python train.py --norm_place="pre" --parallel_block=false --init="normal" --init_std_qkv=0.0166 --init_std_up=0.0166 --lr_head=0.00552 --final_lr_fraction=0.0 --seq_len=1024 --train_tokens=906800000
Each number is 500 + 50 x the weight over its row's rms, rounded and kept within 0 to 999. Layers, rows and columns count from 0. Numbers have three digits each. The size before them is the row's rms in percent of the matrix's.

# down: layer 6 MLP down (transposed), 2688x448, rms 0.0335, rows 1972-2084, columns 0-55
# up: layer 6 MLP up, 2688x448, rms 0.0373, rows 1973-2084, columns 0-55
down1972 068:482460546513404460482530498447470554499507485479489542515511563425472514442488585552546510516500495469494603435471451546565528455553489604541493466478594521480545442524
up1973 102:508526476506525475409572424521495562535493359492481411394609633427530483431448550549464472560566494523523462584539493495582523552408483475513561512423518543564523482606
down1973 095:499596565483487534574566490437477447402534590552536501625531502474536543592564473551498525525505462591468508460522478436516418513491559423590469490441509460602473538412
up1974 108:429552530501476647432557499375492408449549487504532458485482447407421572523449521520416521428585518481504515464581445537551506556520472410478536413425570485551559520502
down1974 124:562520425462507445556510474439474442455508522521488524461565483480540547513492528553587512522488528557504477493477455521487511414466575482427541580546505451571497443489
up1975 097:391515593532414582425463554481426525489538547565474534530634508520547472546469532539453458583487462497542495517585458496586551612487500475501541492448410527598509477556
down1975 087:571478556486499419499507516468601454613568561428468434416562511443485460464523558514519543495479504467481480539374568457474482475454554482425470450563425546445512534542
up1976 091:468603496467517549553479527471547515511544460495567525457414473477509503526503492450394426631583444495505471535566409543487461543463492433550494528472496529463416417495
down1976 077:454629522620455553503447521408497481523616478585477516496468447487488554466443457579565564511519438479421438581446564511635458462505429455420544471466514504625521527505
up1977 088:536528533520531539479459501580435489416359519548572470488460480430508607588505484402587496485468472478546524359538442490484426493485579573447477549440557434509579466446
down1977 088:419590492465576570519472506400520493583470577541463504623580538521525491488585479496491468513558505474413509526416540503530457484535548523664569525592519581447484533517
up1978 097:471514536520583472447583572350544541430532477462534480470458486448504560478466509599421538493541535534450465510515392519490503569504534506523536582359556444584512552415
down1978 114:501537437533427402570465449472460423428480395498454526498534548479528490547461553510591518492503541525426458478487605527527484403514440484431627531544557558451376528471
up1979 040:424466505525564505578530400525530550481381522517475463448402470484479424571412510430529507463427457492492559456570600530564582549500486537457558479500451495562580491521
down1979 020:551433410535411552477498512476446475591466435482473532513415560453517550549486496436463525545544528536509548569390470446484472501514523458595478557527516397529427538392
up1980 131:500570571501551443527575444505520492516475441516525481450468531549601511616452510544504511518609465426484550578520538454502532551399486452413533575462403468498578526505
down1980 139:490486441551532516573505530629512442489455427457512484443469498524516444411451520480635526512504533458484338538480508489508411507467425484522443499470478481549513468506
up1981 051:495535571366539463520554503580529539478502499497567442534572436499435486502532546515456491406436510521579633472494567447561505635435499471464397461416494454520639396505
down1981 037:535394482589482530488440542446509475512446505517463528463482569509430575466468435505531521495603411516465452572580448483474478410498515455524551537554471508499427531551
up1982 113:489501480501546577535509511491500433535485550592582456473490465362539549597479498387504399481425502492479534441522441489578515483474510505494573546406479456498447459424
down1982 113:483539579565506545523554594419600530561508395435547422404493486516482522461428496415447608487551471456555532551434444485504481515526486556495505605491473496508549537449
up1983 048:526457418464528463489477516524444386530519509459473414522380430509491425467488440549470460454477517437580496525492529472538512465521474550617595502476501503481486511532
down1983 031:557557607504454465373481526537527546435516521600564515489524519480512507559503604462503518521518515529472472497558508530466513532457484410351428468493460497477432537491
up1984 136:456618497470552466537525553587448484535482506503527445484430581482486572497555542451473434560508516468500523564447467483530539469426508449490494564565432467529437492535
down1984 148:476535398539472439598571513520507529475481505541541556467497468474452481434481502465527471504469512527548501519516517519472515493502502497505558595512552458533550479444
up1985 096:518494614460581522401481538509499520468552479382543580534645537403515509492540526465525458492457496421549503539547523480510500505516438473499486459495459529386412561501
down1985 090:451575574494474515508490477504458531440550454511458432467497520500529490546428449583567609466452528518509489527487392438561535483566555502523491480458457528472541543473
up1986 111:423498411455510530567472527507601516488506400536460547383460462544473575517523522410404487509471491524479462507514469550421530502588472444455493491425495431544505559458
down1986 129:590525533607417458503511598489491387511554516514463515526531462555466475528484463541485514479473482589538444598485426438435646517531440501568486553552608429460397535476
up1987 122:504467546418508532486489426481499522531570480463508388477605486561528522503497541608510474487534513530480523458503517497404495503560365489359530478382521514485567566486
down1987 132:442577609501546462530488493461524500423569554301525525489531472569533512506467460570610551384524422499513542599419534513572412515463559515563474557529507559444406559535
up1988 113:434520574494574610500464548472505472475429430474541464483450590537472478546451571527571550539592471533479482469519482409569561423464525427507568503450448472550550504440
down1988 115:466535473439617492414404529460502392598459432512464473413440529491441440443492547533457514497488534473492557519555558516545471443562551515536499453571545494472611450477
up1989 095:460442442508526638477508552480461482599496507546545576557468465536463514547565498503445507530515505549498494511443538584551567505437487426501500474448478497536512437518
down1989 079:559541458477452471579542504530466523478516437375451392413545563360629538526471486546635438457516472532531411467456482461518488437549520551517515603477533469556466468479
up1990 105:519563466378490597555437512395442563433461473517492531367534548551456473466418570543473500509521550556489455478556525534474468481540478509488517450529440413561517539628
down1990 093:470459438564552509568515463554479456544456531410509520538500526516571495525534492507466477528585517565589541457528504514466514520529550480484498477464503548464537436492
up1991 110:434445434504501561541476448484450511492417418492500552576481460566463497504525513540593459419576518513483473571565504550561443430450411470535537539468381428507519559515
down1991 116:448451582621527515464546531605493398402553518422491512440544425436459479494463454464429458467436497500548542509462516409497435540571523538571496477428613556576516498514
up1992 105:578430440531445454585412508487471448455504574543481452497490496460552550471445580533445459515504506500424499511443486525463589476483613507447526490453560511466427467406
down1992 106:517525456435415519437487488588479415421544420447565487524428509507507532464640444589635480591493484499543524459530504542451497461513526534439501478446552451587548496485
up1993 035:508495497481444641475503500545533589453455505550508528470521520484468573562533508462377557526441459544470489546446505434538488517528508488522530453505526510482616587476
down1993 017:499559414580538495497446456552451492473540468456548564536554526527520418476528512466545507475563438513466586404568537573439453528480469491509391445458480438516353445517
up1994 092:417466413514476535572383390660554416496446542513447543457565514547540443440514490567572510513389468580581496513484528401500441488525606582551495528511480547477540593478
down1994 088:529534574467403469519493579443513552527547485461556478560515478512524618451477589436531536569572498468516500564587497526527526397507461429466454451435456555671501473381
up1995 111:545464539596565395560490504456547493552513471550465605571478531507444516484398506504455483594577477482558452525564573502556434529543483442462534485495444522528481500491
down1995 119:506560523497428452480484461491446570470488448599625464564493566441604584379481399527528464543476491489496468572444532546388482468419606403434533501506470461524545446516
up1996 064:495396538533537452594443549518579513526517560498497441543461491595532627539506473540437565484537476540599570588604506531520504534439429494528466561436457557511550520490
down1996 078:483548510496504521459590522480458518456486507478454472491549488526510470448497516448539477525507607489463477454442559444480579419563536485524537462484514509565458443453
up1997 041:482437486563450551547600483444507441497556516535560485569575498515531516527504497431551557473510468531583509530492389540495507487522434460502540485523523471385539518517
down1997 020:536535463509518461410380527553509512495523482380517493454540454477463462480457567503446442504495509467426443474479628505447508491458492561526480578569530430553383421442
up1998 102:471584468553504428525473527565546552487504455526437588481427419515493550514573508501486485591512558465536390539372406476512446473481532542510496524500430447391480441543
down1998 091:572457480420479487440577506545555490505490473546590534466523481458500467502453490477511441481399589506463432525534491450407349628535571470544487484462500475435553542549
up1999 108:531500464510470443483398446543546472517469441516513535599434444489516473542598532453451471516561500502481421461484559434540440468533451408463502488506452541474465483538
down1999 112:620410570454495484544550532492411543487475482545517486460496539508499527434462439558550439485534543464426465439436443442510448505495469448446523474548522466504478524511
up2000 109:454460497480489415542486482555522456520540530460490493461479571530422479534466509393545464513474460571455543565478520434539422499448572525528483558558399435394500528502
down2000 117:471566512550440448431476494462449618457447458535497468488459407422484607560370556479444490554440525467485413503488467484448471544469541468478570484491548500538490473553
up2001 110:437604500511509508556417414467408548403537474535454512570526500535509507504486560487375464468527513502505557471575557516458543533444454561508509432509514434440551606483
down2001 118:492499411409416522455483566553516442591446469575505448471500513608472538557540397505573498501531504483486552491528498469533508441492517562518495416537571429418493479590
up2002 069:495464532478488499500539462610488532455495501557554524512499526485514433529481481450388509493428488598557414535522492453481452519520504531572513512483483569400480491581
down2002 058:495482460449458473453468472561465461566547513485560506485449427523496468419464564551611493496553461446572511572606564457503475464502524446454446500467508490520478490472
up2003 099:403519540552463512460445536381479456514464527520525520630423505514543508544409563449451506473533514468527493542521463531510434534457455506454498450496488464458628570568
down2003 100:549487586512519447509507453572460514522501601458452531494499389400464568408590473499420491499507480512569544592456537598455470579468492503514591590502485476502527492574
up2004 127:496421523473579407470458464548508476464403514569453446479494561562550535607525491516529473622386473571539442501525495563492443437518541530488518597489584461486605444498
down2004 138:546562534514523476597511523475545597439539508542544566491468493527548548538404526589635492446574505509530545487517614524455519481514501520505581546609516426558495501455
up2005 112:443491556562501504456468471465571486438448493451479598536566557465502448564506527513516424457541529490433552435572524340465520460560456523508536528566489563421490541516
down2005 107:466601509482571474533438459625455452529431552475379598481545505479534468564511599398425508498567485456632509523506584510462487521522594484477450577579480529434464549484
up2006 105:495522516450530499461527517455443480503470459568551550527507499515443375630557500417526461502519487609495485442481423441507453532450496440558581464551514498476486496572
down2006 099:477396499473420506556493509500488478413470536498526439460425503433468575457571469504515551448465521508459522511499451606499382521561500508497485480540509530536568510452
up2007 100:504498535477468474489521414515426467432521469417525513482559595392549476491473483521516382537414465485497518544547428529526505551476504448423555513436542504542538538505
down2007 087:439467586552559532550418514503437553504490522490565488508536492526473579603520539446345507536540492505491501470545489505528512518507498434517470472590473501477463482403
up2008 097:366477534444503553539522460491502556478528537504477475500543529485526517546519524555560487445443487489472535504507477483460446567544495444480475547521507435566526532449
down2008 080:554476443593468416490552523577486542503538489438565478483439556484514518481531437533507506553558563442468517570447521463484376618481382455483516524493542424527491488563
up2009 114:530550459402553577535518448492460459513522432522526425486566514411499485577433549532473435445587471535439490499406526455598656511397526416441522519498532490477489521533
down2009 116:545433575438438488574415389483524472533496580492576486550468546494527506421427451565529534455510466492560513560533512527453461414462574493516506497540471525462441427415
up2010 042:487545517472574570476457580370550492459521499497491555370455514443460427433581566502477486495451547496489512567536495503510479536443467503528463536490525554458524493534
down2010 026:529415461608458451466561485502429560567516480494485493593538484491533538541464479533564532556417526414431546405483496498436514535531520539410451464468575466586453525493
up2011 115:475533487524591478445453456571419555468432484555548499509493463499476417442466567452520490444425449428397430418496514503513470494563549550549527501459485445364483505399
down2011 114:566483521483552458503454500492480537593513477483426522431553572456593502511514543524449478575527500545519514440588518481563501487408455485534547448594504468488493561530
up2012 110:425486412445480578558516478490550496499450520589537470472485490414438511463572487347452505514452522541448481535535522550508487555452503546496516485467472452527512455436
down2012 112:408545546623500545524513534457508540520565450577562443552476511540477490451466393471536512439494498524627508446556538431477468476486452615584509468468543445467558527555
up2013 107:457495490522627442465499605566465404456437478490460468509483530455579534600442580490473551475425483433497449535566516494466472589476470400511540395533490514513470512561
down2013 113:585477491493457435449487479436585496484485608505529560489513435470457479455515479547515487542454468478501496466497421517412493471525499410509492555524439477547496605560
up2014 100:522678469503560437442503407571416529528566462554525541485536449359566588480448543511507480490504510507481499445551491464498409493391539476513523465501468418445531475533
down2014 092:618403533507441521496580502418494468472529547445456450535491543496515411502581507484534458488488537430455514558568504487499640548454518536447556467566535543494640607574
up2015 054:522600520515557600592504489512481539474414564508501583387459464449467485456513474484486424536535478503499496535550534556489510476442413446489483415651585434431514526521
down2015 039:479424554532465479372501439458494498495536514533532468562526484587524509575556421472502495545461515425504516458415423453489522512582603475499466515430482525569492439547
up2016 098:462460402508423496438556570450457422493458488530504507477580536446443437554527484502484482532452470511500521475553423546572467589455570491592502558458529402525541463650
down2016 083:421509568487441443537569489474572568504433491434560439509492522414480476436467499469431440513526506556471404521524424484451520589532543485490447469445500529556542558409
up2017 069:437584472444495484512508454431573548553521504490576479564542417548501453468553453533516518445487537469501502558548605463529502503406505488478529461523482562540433492494
down2017 051:517450539541554590361470585546500526423518496576539586482448546547482540527435547447444537563480491532549499456481381483463483500572421599568551535493451436495492594502
up2018 116:468497473496513464525529455404530485505421404642557491477578581461449479490443538442516527466380480556528486423536502455392500482541568516456503453414541455447537517487
down2018 142:579521517522549513471449481534491404522566536582508448516438503605567610507440506540486468467531579411516580506554439544494501580486489544558488480561444447409492575454
up2019 037:503492486440535381453424542444548508486533441479484539507496556537439443456504545491594513499516496488480574483492387508468587443469505518423519584527478490500477479519
down2019 017:492473464476473531522504499571472452451568549502470430521552560544596515515510456568465486518526515628508497507601576584509471582536479464545554520460486490487578481416
up2020 116:473467503519433478521504494477540527459464524549497518491575572464484444509467565458542419484449516474406484516563464494473471599556460529575523552503503423438485454576
down2020 130:447489550473563493468585535516559465464513442480517481613496390471415436526625496534474475639528519448520522502598520511467481480483539555406424561496478560505531477516
up2021 115:540595592507550567535471537475513448476432524431499587461545517467505424488404523483520561434518493533504569511470499535431498547551395452502556512462438531486426587540
down2021 129:444488474506567475489532500474515491517489539505404424531501513574624428514459594533510491515423471451439537448569497521479524563433562470535491549553572461500536488510
up2022 118:492569537452493510489503491477521457474555524458474453460513472522524510480457540559487435535351498441583553446625413331568537471579530470521509494456522465536516593400
down2022 121:478564567504454497504544501485568550476539451511430478587555544448400464541566470408604503472489518451440502443451544542476489478604483530508435524515568497549475530522
up2023 104:495560512394461528511451513570442649436530455438535464448544535491499470519426534396431450463445489592502572436554444344466429520500532463519522478498594510443528568568
down2023 097:405491509525503503341447615519455502536621519489465481479398504451428386419517521500525422521501547481454572504489568482456493573447467560517467531590559591489479562605
up2024 048:433482511485468426559471505542530521486560478507413529452490482492486467522493587440469502593608541459606450547500535516473436454523465473577469547464572533498487565458
down2024 032:532468426559495592421547469482467459612468463580504475502519471474565525481546454492557461432455546541413545443536552546558502505564480460460541457542504462456477464487
up2025 106:483509533486569504466507464496504419437492515508463492425563577454524542529483493494485504555539460540510445541426500520534496527505584442466432515454430507588475510522
down2025 106:515553582466482467539539573506520541531634490491503497518575567494513485484476496389478472567527534493391501551476449490495529471512521498531577521538456472533528544485
up2026 126:524522525446483582462424514555526525399502554459550541521527403535523569522598523504531447412443499536447471532529563497498501510584382467488466539502438432452463464519
down2026 137:520505397483481453504444485559457526539527471579502499510490493501457458491376495480549486551570497435510565519479479459500460448472554534456455449506507502522423465406
up2027 045:513474509537558507443453574544542587537569564384468481433421462478517456433445404456567578548538514457524548492446513579482590480446579467494523624510544454516485530514
down2027 026:426460487446494566547471426434495515427499483544554459544561554481575541552538559513442467519522515554523494420542467519492486526522416520492487392467446454504507518448
up2028 033:502471444479495553502513492478591449526475521504522507443553523459573538462393495409439540523519629414599540428516559507544518469517483564530403518563541508459466539531
down2028 014:493456565520538483476456469618439516487580560507391514492402407510505608509574444490598467536523413576509535485617489471400473503512508465500525527511545436479464452487
up2029 129:493494418439547599410474477468505462481481474503528477427563548461575505519545584605571407465589473548428449538553568430502543582446471410402676492418537523533526567482
down2029 136:518451522478494520485500533348424441526539513451514508504502460439494426549433547634491518399435532494479516563508475627491488506491423507439459455597501447463414504506
up2030 116:456546488465554593531484569528549532403402425484582591551502590484479430508534497485508456507457437538457439405615385419411477491524479383417529518468453481526565523435
down2030 127:555487419529516551481551568576509441539504516501606465529513473452475516508430412498483478473532455552461567473464446495566520437519486485538518469536534494588422434551
up2031 102:512473605513501528474452499478493521464565580555542597473493602469496506594394538527588409511464483459525501451497449383498536435542444459388499433515465542434492546445
down2031 099:518520507556434452537475441367415510471547456436443489560527488478538541505469504479491451483536499436566495427514500565563537457492490571534513482482521513446438470440
up2032 124:421462532427471541527572522478496449425509360478489485428453626512362494517572506450383387452471488472468479585501504474465520647476545448556469528489487436515505563567
down2032 136:498547559623519475557601524494476517586473559596455452431585583513419462490571545492549449481536436385484507524483509436496539521373552484490408510440421558492493532404
up2033 106:432513542481447422577469579512539471510498473459490547448518557483403524427426487516482474526512478426463476420497468519497442515418495487537510556469486464520490451584
down2033 108:604600477568417484486487475537481377445466589497499581491557483469435522552492556452503506549469548490492560446505393476511453477548465474536616477493517534403419483485
up2034 113:467532414460461528419455555478407411449491546575566494556525413501491550479533456498502440472600424547516497493496463451633570417507487400463574458507490444431453570402
down2034 124:468536445553529536576525437500482464494434544466436531500551582564504465494436502495514536483503499514483461517478502529510476560534588553537515534465564392604607488581
up2035 113:474512533447466555547469460461514455512443468537462491449540468455539535427491540468542491491449477487520547505613531485389463493557473532410563452470388431423548523473
down2035 108:563474405472577417623547427445558554535536604599508523536513565546490494535452469517481466497522475498500439510446532556496512438459526542381494505529581511533518506513
up2036 044:473523493493490536507528554570426522519559459547522623583583563515466493518531452573513513493467595539402534480504485489541483526560538487466612460526437495531442569472
down2036 027:486550439508474513510495478419586458480539491480443487471567479535561541506469589474481516528535535418458581496529589462418446449485430546499321432523602607395420472543
up2037 091:514457514431499414466475410475482537460559521499511383596522607481471475587456506456500479548556455482389562529470505502476510547489523540507597576433513519458449496458
down2037 072:493547440516491568485485483570504446487465474491510587519459522478529569407415525521537527503370515506577437521489463540510551514539538642485443448520503470424511591486
up2038 112:390703456457550467572537452507531414540449522482539595544487584441487495530562474524490511459541471448528506541519429569501493554405363532461519470507405369552551607490
down2038 092:507492482553534499549371493521545499461491541519479605491450425541461499487505572497476435512540482497529475564544441520477443540485518430460487503548435475420391505480
up2039 057:426468435478400527542439445529485415518447502525550491516405544485479543496560492618534467470398539491532540574431404497507379559501515477563494470485492485550559509469
down2039 039:620602465515566520419481532531562588407503488509494553565520525560506549512471510547491566418552469454463563549499525510507547538484532631446502582617496510442389506497
up2040 106:476577576469696459524526511469538580530469492467504547459564505487522497670468477528477575493491534536506480488522458448472539567457515521531565517498448503574493469502
down2040 106:489600504526488477415493584532503448462510531469503471490419423433489552487500521519471552533548549468443478533519513505493491486484539522581530576558593542519484432494
up2041 112:503581449454485521450473510450547591606434479615541583556514532529460544448473551460495470554487442446559466440435398499473481540531472577437497444454523500435620485568
down2041 100:412487506511541549448542439600544526480652487525412484500552496500519424499470523594458528571467464457544440426531529480530511539477571496497434488453618477538486459405
up2042 109:439453520503437510481469511547483515500571534591491534547537602509489465577545451477527442541578472534571471474539473515471464524605487457464545492425443540548487449546
down2042 103:454533455498481436563465527559579514526577469375579413540546660452543541541477572565485565510454486402469497427448543466516494412429521526449553548466368497502498516463
up2043 115:382502459497518652510526490432490526520552504521504419433432534579556501593527579387582436479577508576467566453550507470496573393551509509496540522472497390498508538431
down2043 119:503551430603438396545517488580423409530495508493486515508547401456603547604463511563457449499380476437562502568559400588456446570511492522402566523505527482566485442531
up2044 126:451616484442525458644573537498501633491475570559520552454562516506458440502389526500526443514442453422370533519484477495510552631515563538495555599437390461480453550519
down2044 142:545469453509578513598465395465490379561415376460428527528503439472481334436536488470463469434570533490457462565461510488441448553475548468492598518507574535558469520560
up2045 119:507517532527550553507499626571470542507465415476647616546501505543498559551516497478501519476571532455499478457450443464606558532425466400473538534495366497519432435524
down2045 123:503497432479454448475424484535397502494432504385541514557483466418519532438428499592583582508514493501409451537591464556478535537585566482520590471533504483472515594462
up2046 094:510450489525534478495522511525486480448573517546533521452589614529509467456478522434396496520485499469382498492441528517450520476582494398441533506452610501583478467561
down2046 079:527478520556520528588463571437492457416393444471480453506441532516529518450466503588451580506524532430509507576556443493549465487494438449526484592494455483518525479538
up2047 085:401587582449513483517535550560506539473474586524559601466460425536482492515538469430473400619526458496496397491509490475394491542440494596560494471494540429523472547477
down2047 068:495453474532514525571526458386503501544488480482436399441409487475567596528503463623470439537538559529413432494543497517450415469634456413423524530467492558474487538568
up2048 104:472610513449596460472556413543472543490485483610504563545502544639571523472502466509514513508523474463544486510505553411498539545412553377473485554540472501514484569467
down2048 106:456586403466473559435442551533494529495525493376480491410614520440472482502480533532449404561498540559563436442472542468512485543469408487538599539537501423483539565547
up2049 110:516405476531490575457523516475493479487573420488528620464550545473419586574441508482440435561531472526499495555525484490509478474574462437406464449457459476528510520527
down2049 121:372454523541477514472498450560443515547483382461506471519412508572489504560578466610557615557474460371534487575472529513516461479489531418532439516463519535604542397503
up2050 092:483487511475539532518429419557499472455594561499568522541507475559467624538543527554552522432456465485468552438535494509556443489508373500399475444470480502508508518472
down2050 092:506563513510450526574572578443439430551517534436476446494492526486525548430428522494458529672461492513517516493500426465496647468523540598504648589457451427508573597516
up2051 094:541518469443444475523560490569427507557521438582569397455531491405529485529476528563497431522420566418525451445564453534377455537455476481532497450497472433587409481479
down2051 088:572451487478511538484445459479529509490488516411349588509469512603519457462517464485493503494558513556449573510580598487526524532427472537470456453497524607379528515506
up2052 039:463449461512564487593516571497524442556619535550520555398538542433457505512484420595489566431507527525483517511469528481648455565538517479521491507542552518497537539438
down2052 019:514425461526395558492445499533523473525447503543448483489469497467518471457502563480470552548521505457481509465559364489406536468505462471506451521445466456405464475511
up2053 034:584477501551486475522540472453477491515506527521512510491374522516510568433467541534565588561530442541557471521463617419570533396491502494432504493525558459527432580528
down2053 016:555401619467481521529490489546542508495495493511487454467497498448522494484499468464487474510467528508520571501577374557410479528491476536578458533521465544444520530487
up2054 083:561573508552460525545409547497546375531533513558512445448509558449444514448518524541580472501497470532476444500665582505439466483524420478516452523443453430544586544495
down2054 083:482595516503513496486542420470492550530419463531380466565447527561496452461549462381480471517568560488483503467437525516492584500537508517485510452453527533483526467458
up2055 116:435515500452548489542509511463472459396487405451544437442502475510573457511526555528535489446485502516508494457680473499485485472527507467486547461365490538532443545540
down2055 126:482493544588427476489466446477531531551606576555495474450530559572488588575445438528523511535480481401495426552471509464446535506534514538529464498466437405481520566476
up2056 062:376565467500574492478494494581479473466563434529513503527524526485535513434513515431459501441477558555482548474422446536470527443512509525549561557566547542480415517527
down2056 048:548481495576363461423564503499546504511457454399449513497492420458516516556417446544543550475461546466495558469648509377559474500490475503503392455544543442456534380499
up2057 114:455601490417540450533527461490420630574599536569495453499471463598568528453458543532426467506398492549533520500475524469511566493541547556439523521410508415515571566548
down2057 135:532441514501436440545497404559524472567512557455546458480421565577447377509497412548541514470477449501555469495528471421487468521569546561468484451536460612427397544477
up2058 118:391537498479597545621539525441499441493574554499490544552498586453448559626489501457436432562482520471509478461452433550487485546596566517540543533356503452547571508516
down2058 125:510569524563541457528574493449524474513483498520537423495519564486546530538521424497540578458473474519512514531513479510570584477518425452407524473408460514478437535556
up2059 110:485539531491438517512462490479455515538464560557478441532586449392512507477519500404497507444486475493478542459528408548540580505520467535393537530554462486450490512512
down2059 101:463520484457530527515514373510470519481512560466558488517470498400540473501508526548477433591611496487525453569563486533496497383600459464453588421500556641548559496424
up2060 094:417503529446543468518485447572506544531390522519509516471471477584649470508558499466541544495389470533479484458512540481463488560523594504605546528387514521545490487402
down2060 073:518483510553479424384475516456520592515492522438562553569481578488538456373412533512448545596552488517420483491525486472520494421572442515439562436444496473549511507495
up2061 105:499548470515596494529448434393457575514510492619487439515495468594488524435426492510477502438420490509475457508424468540464531498540483539508483535537545405454569620488
down2061 119:451531500477420509430478614479454442559583560477523494464400486455522583465490489446523451446504555479575543579519446539475491543496571480514597476528468479530543499450
up2062 108:464457477432487469485474655592475486475513472464535597441615548389485503507441474547464465457478486576424527429528440462535488572409468473430429484488440530535463472457
down2062 106:523423545509428494491521485538572486457413517528520536499501499450466618484486484521512509467547484541525504505513584499416383531452473501517453475405528604596473491487
up2063 107:422434435594506482535577597468477440510381481481483485533603483545440472551524517450537540521472485532457461494427492447478537454464547565473477477475495527598468468450
down2063 087:423555455524467500497512587395465539359431497400517490510476445546555532476464584466399490472528504445515497456614412454578415570508523442544626520508415513484527532422
up2064 120:503506532476603527556528501490427512472513549491499550575506520556494440415566504448408448449508503507482455531434537475599522521527543502499529568533478430505564552511
down2064 134:510490586459364464501469551566553451463565637403457554461487503581504510530422503540476525470434484486506505528551460583480460467516489480501456530573469474472463460477
up2065 094:473601582511523552487385460516544580497499546488567562452586526558469464472489565559506490503514451386507467598449482465530512622452474485520432495534463521472459505485
down2065 084:565431562509443532399558592474458503439531456484463440558456421506523462521551500552538514486478508588518477495482430445563504453534573457475609430475559595551500475501
up2066 037:439468521532463541507525511532362558423455571453546558490491553510483482406551460589366485583543425533486595502435502517551471489445581493512545426529497453525506525489
down2066 018:459489518511522424554410534496555548482451471483520482549415552478528531528556567538460498474507574419484541462536475475392440461492490556462478530472546569554431498536
up2067 111:487560576503526494586450502484440542473472511475514602551539558459491463518488481519445417470529459513491433449445459420504474497501476398505462534471420478372461516465
down2067 126:530487451432439492441535502573537438526475552516509441485510483414499566469523507394524617460447496501499474512425470553514413426563549578438517515479571490608479515600
up2068 049:485586495478456486575476463440472512612546489441568523487471539440494516401492527510480505549441616487570433653390495583480522432447458467544562615525525551526500525482
down2068 033:498457491505615538441563460576543473479447511462409448534534536522538458580528421473582495480478530472471567377548518534463438578563506491496389429524462482478568479488
up2069 041:539543465566420397442512543508594556419491495538497410507558401542438479384614576595443485516529577501541503473512483451568534467457457489397493525439447519592505538529
down2069 024:416418451538589535546534451474544432525426570436570568588455569534513490474500443506555531464468482477556612499510504511463459476537564614555503481586533485418557508536
up2070 113:495558474492502512485470505543478476505478454531545583503596536465480554500520539539546517551406512429471480530510391506544492492531448434480552492516474538566383434473
down2070 110:542544578521505469533495487400519568518453509521417500480561471508486556518506481400396465515500529455397578513568434448393555499466494539499445467596450497469528477482
up2071 097:494522476552513432529519499506459570438426538536530501499507574448532470556568438546481403519512466512503470490417388496504550548468525522515536553484500487503506542377
down2071 081:487501473522419577470506471529489421516510529425482543503412498509480628567428510536432555529509513370509559535457513562422571386486541512509577481526501556478486512428
up2072 114:517525487471480533442412462602441581548460516489511483558510371524522430411554496512629527513516484507509522525575554476543557482513486471436488455535553358457509564523
down2072 120:487474513583450486370499545459507455452524561561498414518496541424459562603408513537461595409469468497521543501536483613428526549526513471518493518484527561596519445371
up2073 115:460423482453539456590464508496497501482484561496564571503467467560451500517492576423480522563488521557512475416527534494503428471500567519448513432500495482486544578560
down2073 132:514504473488386565507565528509516544441483496481460534447426426507510500595471466518467500491499522470405497504551567551620485531501458555584459523458428521565513557452
up2074 127:514522526468486506382429527477504453556546513481522418348552438461482539498465525425492489543515528513488474536517508477513534550533441542458527465528525552517501422566
down2074 148:476472520519438523554486571486526456523600428353473414482577413513593428511475507500501513463535535501491372566588471438529493534468461509585598502465474533543514529513
up2075 042:520451496511556505480509504475504509550536512540587479549535495483511551495400407526487491552561536504477551507546580479574436545511560487547386533466498504485528493509
down2075 023:486529522476482483544522482547524483510424443493541478519500424477467502515521543471415528501503517466468541502515440566462541443468460502443556492552492471452443528517
up2076 108:546512594460608525425523430426521498427517482466561522459580530533436441488560497460495536519499465431539454429484510476499536573492445491391505417496523459491538538491
down2076 099:592531515461434598508472503533429427442512493494519446546510383442492484488396560528559469496421431629481404520459466471547515422473496500321570581528500479500482436529
up2077 093:519477437418553496569474501492498495473512549441513507473526474457562550513486594614512449530633483503467481476492508479479510638482502545459482483592554487456542494596
down2077 084:475430466466418569413500523541504549486543432555623447486451427479426567398523470419514513481462510435531529490518545539501521529542449535460582563538438513519514518569
up2078 089:514456511439449508481514493490553587477412510505458509474512525473524528428490538468454442473467562473554550495519447412569556514518502458453541521514495551505548512500
down2078 067:528489488545618442439496617494518522475456519575472520594488440495500517483479462502556465495486556392435464527550597544573495543484509445537529476491496553453524619473
up2079 115:499472544457488504396513516493429447415529495485532456420588493484545537489453519581535519576525508462480549531523510450450556490485455525469540447461517505443421476526
down2079 121:493489487554509582524597504501559488501468547579512482471441519522497370488488487552505491509464494486479475522557527631489504562531510507473411479443585574605494528478
up2080 088:463500476426542602489472457502412536462427451561531468446458538444452567495436574515450510508382527446490486512454550531534536523579491393442550479376525414557476443542
down2080 067:502480514560339429497548571531574453556559497407404449504475558543454436467524380542500479570599494556441484505523511509568461451512411604547418479623467452553504497493
up2081 118:405492506426508510569500457563473546466554428447486521397508542480458467508508528512470389561467486525488464615507555489474508503583632535427525570506500476458420521555
down2081 118:420436521568522542542490525554472513517532558449538518574426481483519593570508429484359550387553539378462470500418563546450462514461518588539411476545419538541522383426
up2082 103:414563516470487540467614567531501663378517465467548510461499503537466490551558506471476534563514492484503579451531442524605504524548501459525430441457545481490383447620
down2082 113:475590511546477484525486537476538430459566531490506533526498432515613557545590483506616426547488504468489471439498461449509510479496455569484502531449386498523477461504
up2083 094:476496502536491497467480584612475499466491519493488610483498410506560586486520592547471471588589517519494473486586473492407530494551438499418476481579616494522503481483
down2083 082:519407502434377499490515397459444457446557441521513473543535535539484480579501515461548502457572417503510424561368450497526487504508514507535571488530507542519526512519
up2084 099:543574524530468564476451489510455541406594463593480529445578414529476466471504549433444516489396512458503581488547522543530526486475495511539519491541547476448489569485
down2084 099:513629478432494589551544503442468542545579504526459541452539502471545513472518427491515520430522563467436415461430505448477600472532477527469499419443510504533525461521